config = dict(
    n_layer=10,
    n_kv_head=3,
    activation='relu',
    norm_place='pre',
    positions='learned',
    attn_scale=0.0884,
    init='uniform',
    init_std_down=0.0,
    lr=0.00344,
    beta2=0.98,
    weight_decay=0.15,
    decay_fraction=0.555,
    batch_tokens=262144,
    seq_len=1024,
    train_tokens=1335000000,
)
Each number is 128 + 32 x the weight over the matrix's rms, rounded and kept within 0 to 255. Layers, rows and columns count from 0.

# layer 7 MLP down (transposed), 1536x384, rms 0.127, rows 1166-1182, columns 192-287
[[153 137 113 133 178 144 119 104 122 109 119  94 144 102 123 101 107 126 172  45 128  77 143 147  85 148 146 122  79 159  98 159 159  77 130 116 127 129 126 128 108 145  63 122 108 102 166 123  97 150 182 105 159 126 136  61 115 151 154 111 165 118 154  68 113 148 107 105 184 131  84  86 188 105 104 152 155 111 158 175 159 128 167  94 157 146 187 118 177 138 121 191 135 158 107 152]
 [ 97 145 162  88 117 165 201  60 179 144 126 115  89 115 204 144 161 140 164 149 114 142 171 119 143  87  90 117 168 141 109 145 125 116 102 118 160 165  93  73 148  84 154 139 109 121 122  85 152 155 125  79 123 136 153  76 144 120 174 141 114  90 116 152 132 169 112 161 153  92 188  87 120 111 138 135  85 121 103 108 156 129 145 105 103 106 119 123 108 105  97 131 114 146 115 174]
 [132 132 138 123 102 142 200 139 166 131 114 118 133 106 124 138 232 107 171 118 126 129 142 144 164 131 195 195 155 135 126 143 132 188 110 130 110 156 136 123 146 103  87 133 129 123 105  99 126 156 164 112 165 116 108 157 124 124  55 170 118 139 104 105 109 120  96 121 162 139 120 111 127 102 147 133 138 155 162 168 152 110  95  69 105 113 131  80 113 143  83 151 121 115 165 145]
 [124 193  74 117 140 135 117 140 113 163  67 159  96 197  62 112 145 111 106  79 102 168 147 125 194 157 119 163 104 105  90 170  94 105 144  78 128 111 133 145 124 115 123 104 142  88 123  90 120  98 142 140  46 133 122 189  81 142  80 104 108 112 101 117  97 127 158 106 197 132 133 134 149 116 130 142 133  87 123  89 147 130 107 173 134 166 134  51 161 131 122 139 104 166 144  95]
 [111  65 168 175 167  78  45 138 148 144 149 154 162  75  86 127 149  79 117 169 121 149 171 144  58 132  92 142  90 116  99 153 109 136 160 147 166 130 116 161 124 125 198 136 230 112 124  83 170  90 129 139 122 109 107 205 160 180  62 125 137 141 135 179 110 129 120 156 167 126  87 141 121 152 162 105 116 174  77 123 203 148 113 113 111 225  88 155 113 121 186 160 156 159 131 112]
 [155 124 123 153  84 159 154 171 156 137 117  90 101  96 154 115 152 174 155 138  72 103 151 185 107 130  93 125 123  99 149  92  70  66 113 135 144  70 153 125 113 154 146 130  61 133 101 111 175  99 188 117  47 102 103 109 108 113 157 190 107 100 140 121 113 111 150 126 200 124 122 110 172 157 100 158 144 119 109 129 161  89 100 199 155 148 171 103 158 125 117 139 163 130 137 153]
 [196 111 115 149  60 124 124  84  93 166 127 111 131 183  88 176 121 128 172 155 130 163  77 115 109  90 111 125 117 233 160 108 159  51  91 169 111 135  99 137 105  98 140 137 134 141 121 149 114 208 142 129 177 123 145 124 123 116 163 115  83  71  98 109 168 153 153  90 132  72 124 123 147  47 134 102 185 161 181 108 152  85  98 123 134 150 104 153  93  85 159 126 141 144 129 106]
 [126  76  86 122 111 135 109 100 113 145 178 154 117 114 141 160 115 144 126 126 120  96  99 107 112 107 151 118 174 137 118 129 128 199 128  97 109 156 119 122  97 142 140 111 126 130 147 152 152 162 101 145 101 129 120 169 186 107 119 139 115 136 136 110 170 112 118 145  71 171  93 128 154 133 168 152  99 159  79  40 144  49 110 147  69 118 131  85 134  91 161 121 118 138 108 131]
 [154 128  94  68 129 145 143 108  69 136 150  66 131  97 185 150 107 200 113  77 121 108 164 129  97 182 129 168 100 145 124 134 169  61  94  67  79 136 155 132 119 136  77 112 123 147 135  79 104 153 133 157 132 162 101 131  91 139 195  48 103 149 116 185 143 147  90 100  79  85 123 131 115 148  86  87 156 145 100 135 151 133 165 151 102  92  87 108 124 164  78  72 110 129 168 188]
 [ 57 164 109 137 133 112 111 140 126 141 113 148 222 130  99 124 124 182 120  92 147  89 134 114 103  99 125  85  82 109 146 148  86  78 134 161 171 160 113 100 121 172 155 160 143 134 120 102 107 123 101 124 131 128 120 112 124 112  88 153 121 159 135 152  72 156  71 189 140 142 104 121 102 156  78 114 154 101 162 167 110  70 132 110 106 102 129 163 139 141  99 140 158 127  80 133]
 [ 96 146 128 115 128 102  99 108 102 119 182  64 140 161 127 132 144 116 160 106 155 111  87 145 120  99 132 116 119 134 114 121 149  51 150  72 128 117  86 131 146 115  63 126 115 120 150 109 112 165 122  62  99 185 139 127 140 142 126 111  56 123 170 165 122 155 194 145  80 215  96 125 102 139 108 101 117 178 140 136  78  89 167 145 124 160 124 109 123 104 140 144  94 122 151  89]
 [133 105 181 116 160  89 110 109 185 136 120  94 144 146  87  98 107  97 107 144 129 161 148  91 148 119 109 149 108 204 170 108 121 105 164 141 122 128 142  69 123 153 106 146 141 159  85 179 102 117  89 168 119 137 121 170 161 140 133 155 120  90 153 146 122 161  94 112 100 116 134 155 169 129 182 126  78 128 113 182 106 134 129 142 149 118  94 154  96  93 115 135 135 148 136  87]
 [126 161 116 154 113 118 143  96 102  63  94 158 114 167 160  69  88 122 103  80 135 119  82 111 177  75 167 100 101 134 160 176  76 159 137 199  60 169  73 107 139  90 141  83 145 182  79 142  74 115 126  56 127 159 127 145 108 104 129  94 150 129 149 105 104 104 184 107 141 185 129 255 129  93 159 132 118 129 113 129  91 116 123 113 139 101  89 134 176 151 143 150 100 122 152 162]
 [121 128 131  98 154 123  97 115 127 181 144  87 126 169 112 130 122 125 122  89 136 135 110  84 158 135 144 113 136  97 116 138 132 255 134 105 120 141 106 106 139 109 113 176 124 125 115  69 134 183 166 120 112  81  82 132 124 153 114 148 116  74 159 127 112 116  92 130 184 137 166 100 124  88 165  79 121 149 164 172 124 161 146  90 128  77 124  92 116 137 158 122 112 144 173 143]
 [181  75 135 125 134  95 180 169 142 168  99 156  92  89 111 123 127 171 118 123 139 189 165  78 147 100 129 124 180 161 129 132 136  97  59 144 114  79 145 153 115 144 176 170 119  63 150 199 191 109  67 129 139 142 119 102  92 159  69 235 178  68 164 119 153 167 147 132 111 123 166  84 106 146 114  76 196 136 169 145 115 122 104  99 124 192  39 117  98 148  86 142  48 200 125 128]
 [154  59 124 173 116 122 142 174 116 142 146 120 165 123 130  84 144 132 110 138  88 141 145 154 120  54 147 177 111 116 101 144 153  67  73 170 160 132 102 117 139 147 154 118 113 161 116 106  69  93 108 137 177 145 126 155 153 132  77 112 155 175 133  99 124 143 128  98 159  81 101 120 104 140 133 134  74  57  66  95 178 149 120 133 159 102 152 123 140 139 135 100 127  90  74 154]
 [160 110 191 115  88 182 187 185  88 112 129 131 125 115 135 138  58 114 161 130 122 101 112 140 144  97 163  92  77 101  61 133 142 162  52 154  54 116 126 229 158 101 173 186 103 111 167 156 177 170 104 140 128 135  82 151 132 128 107 136 111 173 126  96 101 104 149 111 116 162 212 142 196 166 153 138 131  93 128  81  96 166 194 142 129 153  62 192  62 151  69  68 142 137 121 114]]
# layer 7 MLP up, 1536x384, rms 0.122, rows 1167-1182, columns 192-287
[[134 122  61  95 110 135 128 167 181 193 118 145  88 117  94 152 151 103 129 148 117 152 172 125 148  68 155 107 114  96 193  86 138 110 171 156 112 109 169 167 133 108 110 119 179 160 171 122  81 114 165 138 120 144 143 151 158 107  72  89  51  93 103 130  79 122  95 153 149 123 153 113 138 131 176 124 153 131 116 144 133 131 144 101 146 148 100  83 120 133 135 157 105 144  92 167]
 [114 136  77 149 165 100  83  43  53 124 187  78 115 121 119 113  87 116 118  90 201  84  53  85 144  75 139 167  95 120 136 133  92 100 201 141 119  94 127 147 118  82 161 109 106 152 151 136 126 137 132 145 162 153 108 156 118 117 219 131 119 106 113 141 120 168  57  92 104 128 129 100 173 133  88 113 155 134 144  89 136 120 101 156 137 151 101 127 101 150 138 131 123 156 126 119]
 [129  97 132 164 139 160 138 153 184  68 155 126 144  75 151 146 139 117 151 113 113 192 140 190 110 149 183 131 116 149 143 117 152 110 103 177  94 106 141 123 149 190 100  69 151 113  80 120 102 116 122 175  94 121 151 124 140 161 134 159 189 166 107 134 201  96  99 131 191 137 122 126 127 126 152 137 123  77  66 104 134 135 129 162 166 154 134 120 111  97 111 108 110 142 130 145]
 [187 124 109 142 114 153  90 128  63 106 141 102 104 108 160 148 142 137 169 165 176 110 137 165 140 163 106  99 151  96 143 101 137 122 116 121 106 177 129 141 135 137 123 155 117 111 137 145 123 107 113 155 166 155 153  52 131 104 151 167 159 135  54 104 187 138 124 114  89 130 114 156 142 139  88 141 190 214 166 118 145 126  88 109 141 105 116  74 102  94  64 134 125 107 106  79]
 [122 109  84 173 135 165 131 140 161 107 148  99 111  85 124 146 129 120 148  75 145 164 161 122  92 138  92 116 114 155 144 168  86 119  93 147 138 110 113 130 110 208 114  80  99 115 101 172  88 124 102 155 140 162 156 106 111 117 139 122 106 130 115 118 145 114 124 155 181 138 137 113 168 234  63 172 170 122  38 123 165  97 150 131 134 207  84  81 130  66 145  99 128 127 162 136]
 [142  92  96 151 102  84 117 109 144  93  92 141  40 181 138  73  86 101 188 110 137 134  99 121  89 125 125 173 166 151 139 119 111 138 115  88 118 126 128 129  81  39 143 101 135 127 131 118  99  45 123 146 157 101 192 100 102 182 150 164  70  72 161 127 224 151 120 171 113  73 152 121 115  60 186 118 119 158 171 132 124  92 181  75 192 191 105 126 169 124 204  77  61 203 140 120]
 [109 158 143 129 151 140 126 137 123  83 108 132 128 113 126  20 146  85 170  98 144  97 105 155 117 152 116 105 150 111 107  74 126 210 104 171 164 115 111 109 222 175  85  96 126 112  98 131 120 130 119 104 113 162 129 140 158 146 132 128 148 123 143  87 111 120 118 110 185  93 141 196 105 103  48 121 120  77 168 158 102 151 209 126 156  94  74 102 133 107 104 130  91 141 130 146]
 [147 169  90 178 202 104  84 142 100 109  81  93 105 125 129 114 113 133 108  86 129 102  93 136 100 109 130 103  47 210 134 123  86 107  99  85  80  76 119 103 152 157 127 169 143 173  17 118 133 116 171 124 179 153 159 151  89 180 161 135 112  70 156 191 150 109 150 148 145  90 128 218  69  97 134 153 119 105 114 168 150 130 141  98 146 122 109  98 174  83  81  89 120 147 145  82]
 [158 238 178 211 107 134 142 144 132 159 102 104 185  76 206  96  86  88 121  70 194 136  90 153 126 175  62 110  94 164 169 129 103 128  90 178 192 122  47 105 138 189 105 137 116 123 125 118 146 131 120 136 155  72 205  71  99 202 107 119 136  98 213 116 157 103  98 113  96  97 106 129  71 109 104 104 113 118 134 114  98 146 139  51 207 108 136 134 124 114  80 133 120 162 124 191]
 [133  88  99 134 121 131 110 149 209 148 140 133 109 125  96  86 106 144  91 118 149 133 112 111  88 111 190 153 110 190 140 165 186 113 147 125 200  61 135 127 131 121 116 134 158 163 166  86 141 133 122 122 138 125 152 128  94 100 125 169 145  93  49 135 113 127 100 120 154 105  92 134 157 128 108 149  99 134 121 142 110 101 144 160 179 106 147 140  84 112 126 149 184 166  87 154]
 [ 86 118 167 161 174 105 187 158  93 143 107 108 165 119  72 106 143 149 117 164 152 123 142 150  95 137 114 135 111  89 124 116 120 161 152 134  96 106 163 159 163 120 116 118  81 116 136 141 162 108 174  93 121  75 167 164 104 105 100 193 118 163 119 172 128 116  74 156  93 118 130 169 139 135 137 102 127 144  48 105 135 122 107 165 132 104 121 134 149 110 201 199 112 113 151 135]
 [108  76  95 132 129 119 112  79  44  83 148 126 112 135 140  61 126 129 110  82 109 153  67 178 163 157 169  89 185 180 111 112 174 150 107 106  94 122  96  99 146 117 162 162  95 106 125 136 147 140 130 102  94  92 170  79 137 128  99 129 128 137 138  67 111 112 152 130 123 174 111 180  82 130 121 161  88 150 163 129 132 169  95 131 159  99 136 147 135 164  83 174 125 164 160 171]
 [147  60 106 168 118 123 145 181  52 143 169 147 172 194 117 212 131 115 104 155 151 162  96 112  91 200 183 144 148 115 146 157 105 206 129 151  92 107  75 169  68  76 163 152 138 135  96 214 126 124  56 107 161 207 134  94  77  70 141 143 142 150 134  85  80  96  81 115 101 177 166 163 168 146 137 195 157 190 150 143 199 118 115 175 139 140 121  77 119 221 137 161 115 107 107 129]
 [155 130  91 119 154 104 166 151 176 211 130 168 105 146 146  64 164 167 163 202 140 113  93  83 125  43 159 115 140 178  95 137 123 159  84 150 132  76 129 123 158 136  99 160 117 149 154 103 152 141 148 166 140  91 127  93 163 133  84 140 220 132 150  72 125 139 147 111 112 179 124  98 146  98 122 102 127  95 147 160 205 153 125  97 119 105  67  98 171  89 135 168 175 161 105  89]
 [134 166  99 161  77 187 130 133  79 129 144 173 195 116 140 137 121 112 163 192 138 154 119 145 138 157 168 132  81  93 101 172 124 100 119 111  91 141 129  87 109 120 163 138 156  83 123 120 178 128  86 108  86 165 117 139 108 185 155 104  84 112 179 137 159  53 146 164 119 123 154 160 100 157 175 106 129  92 146  94 175 103  97 160 182 134 156 129 157 154 189 118 115 184 145 128]
 [124 113  97 177 138  70 177 142 130 144 135 154 155 125 123 106 118  92  92  43 102 139 134 158 231 119 118 118 155 196 120  68 152 159 126 105  81  94  71 100 112 148 115 157 146 162 112 171 156 189 180 101 100 139 112 123 134 150  82 115 192 108 156 126 183  80 123 137 130 104 106 121 131 148 101 146  98 110 169 110 156  93 127 124 147 132 113 166  54 160 133  79 130 150 127 105]]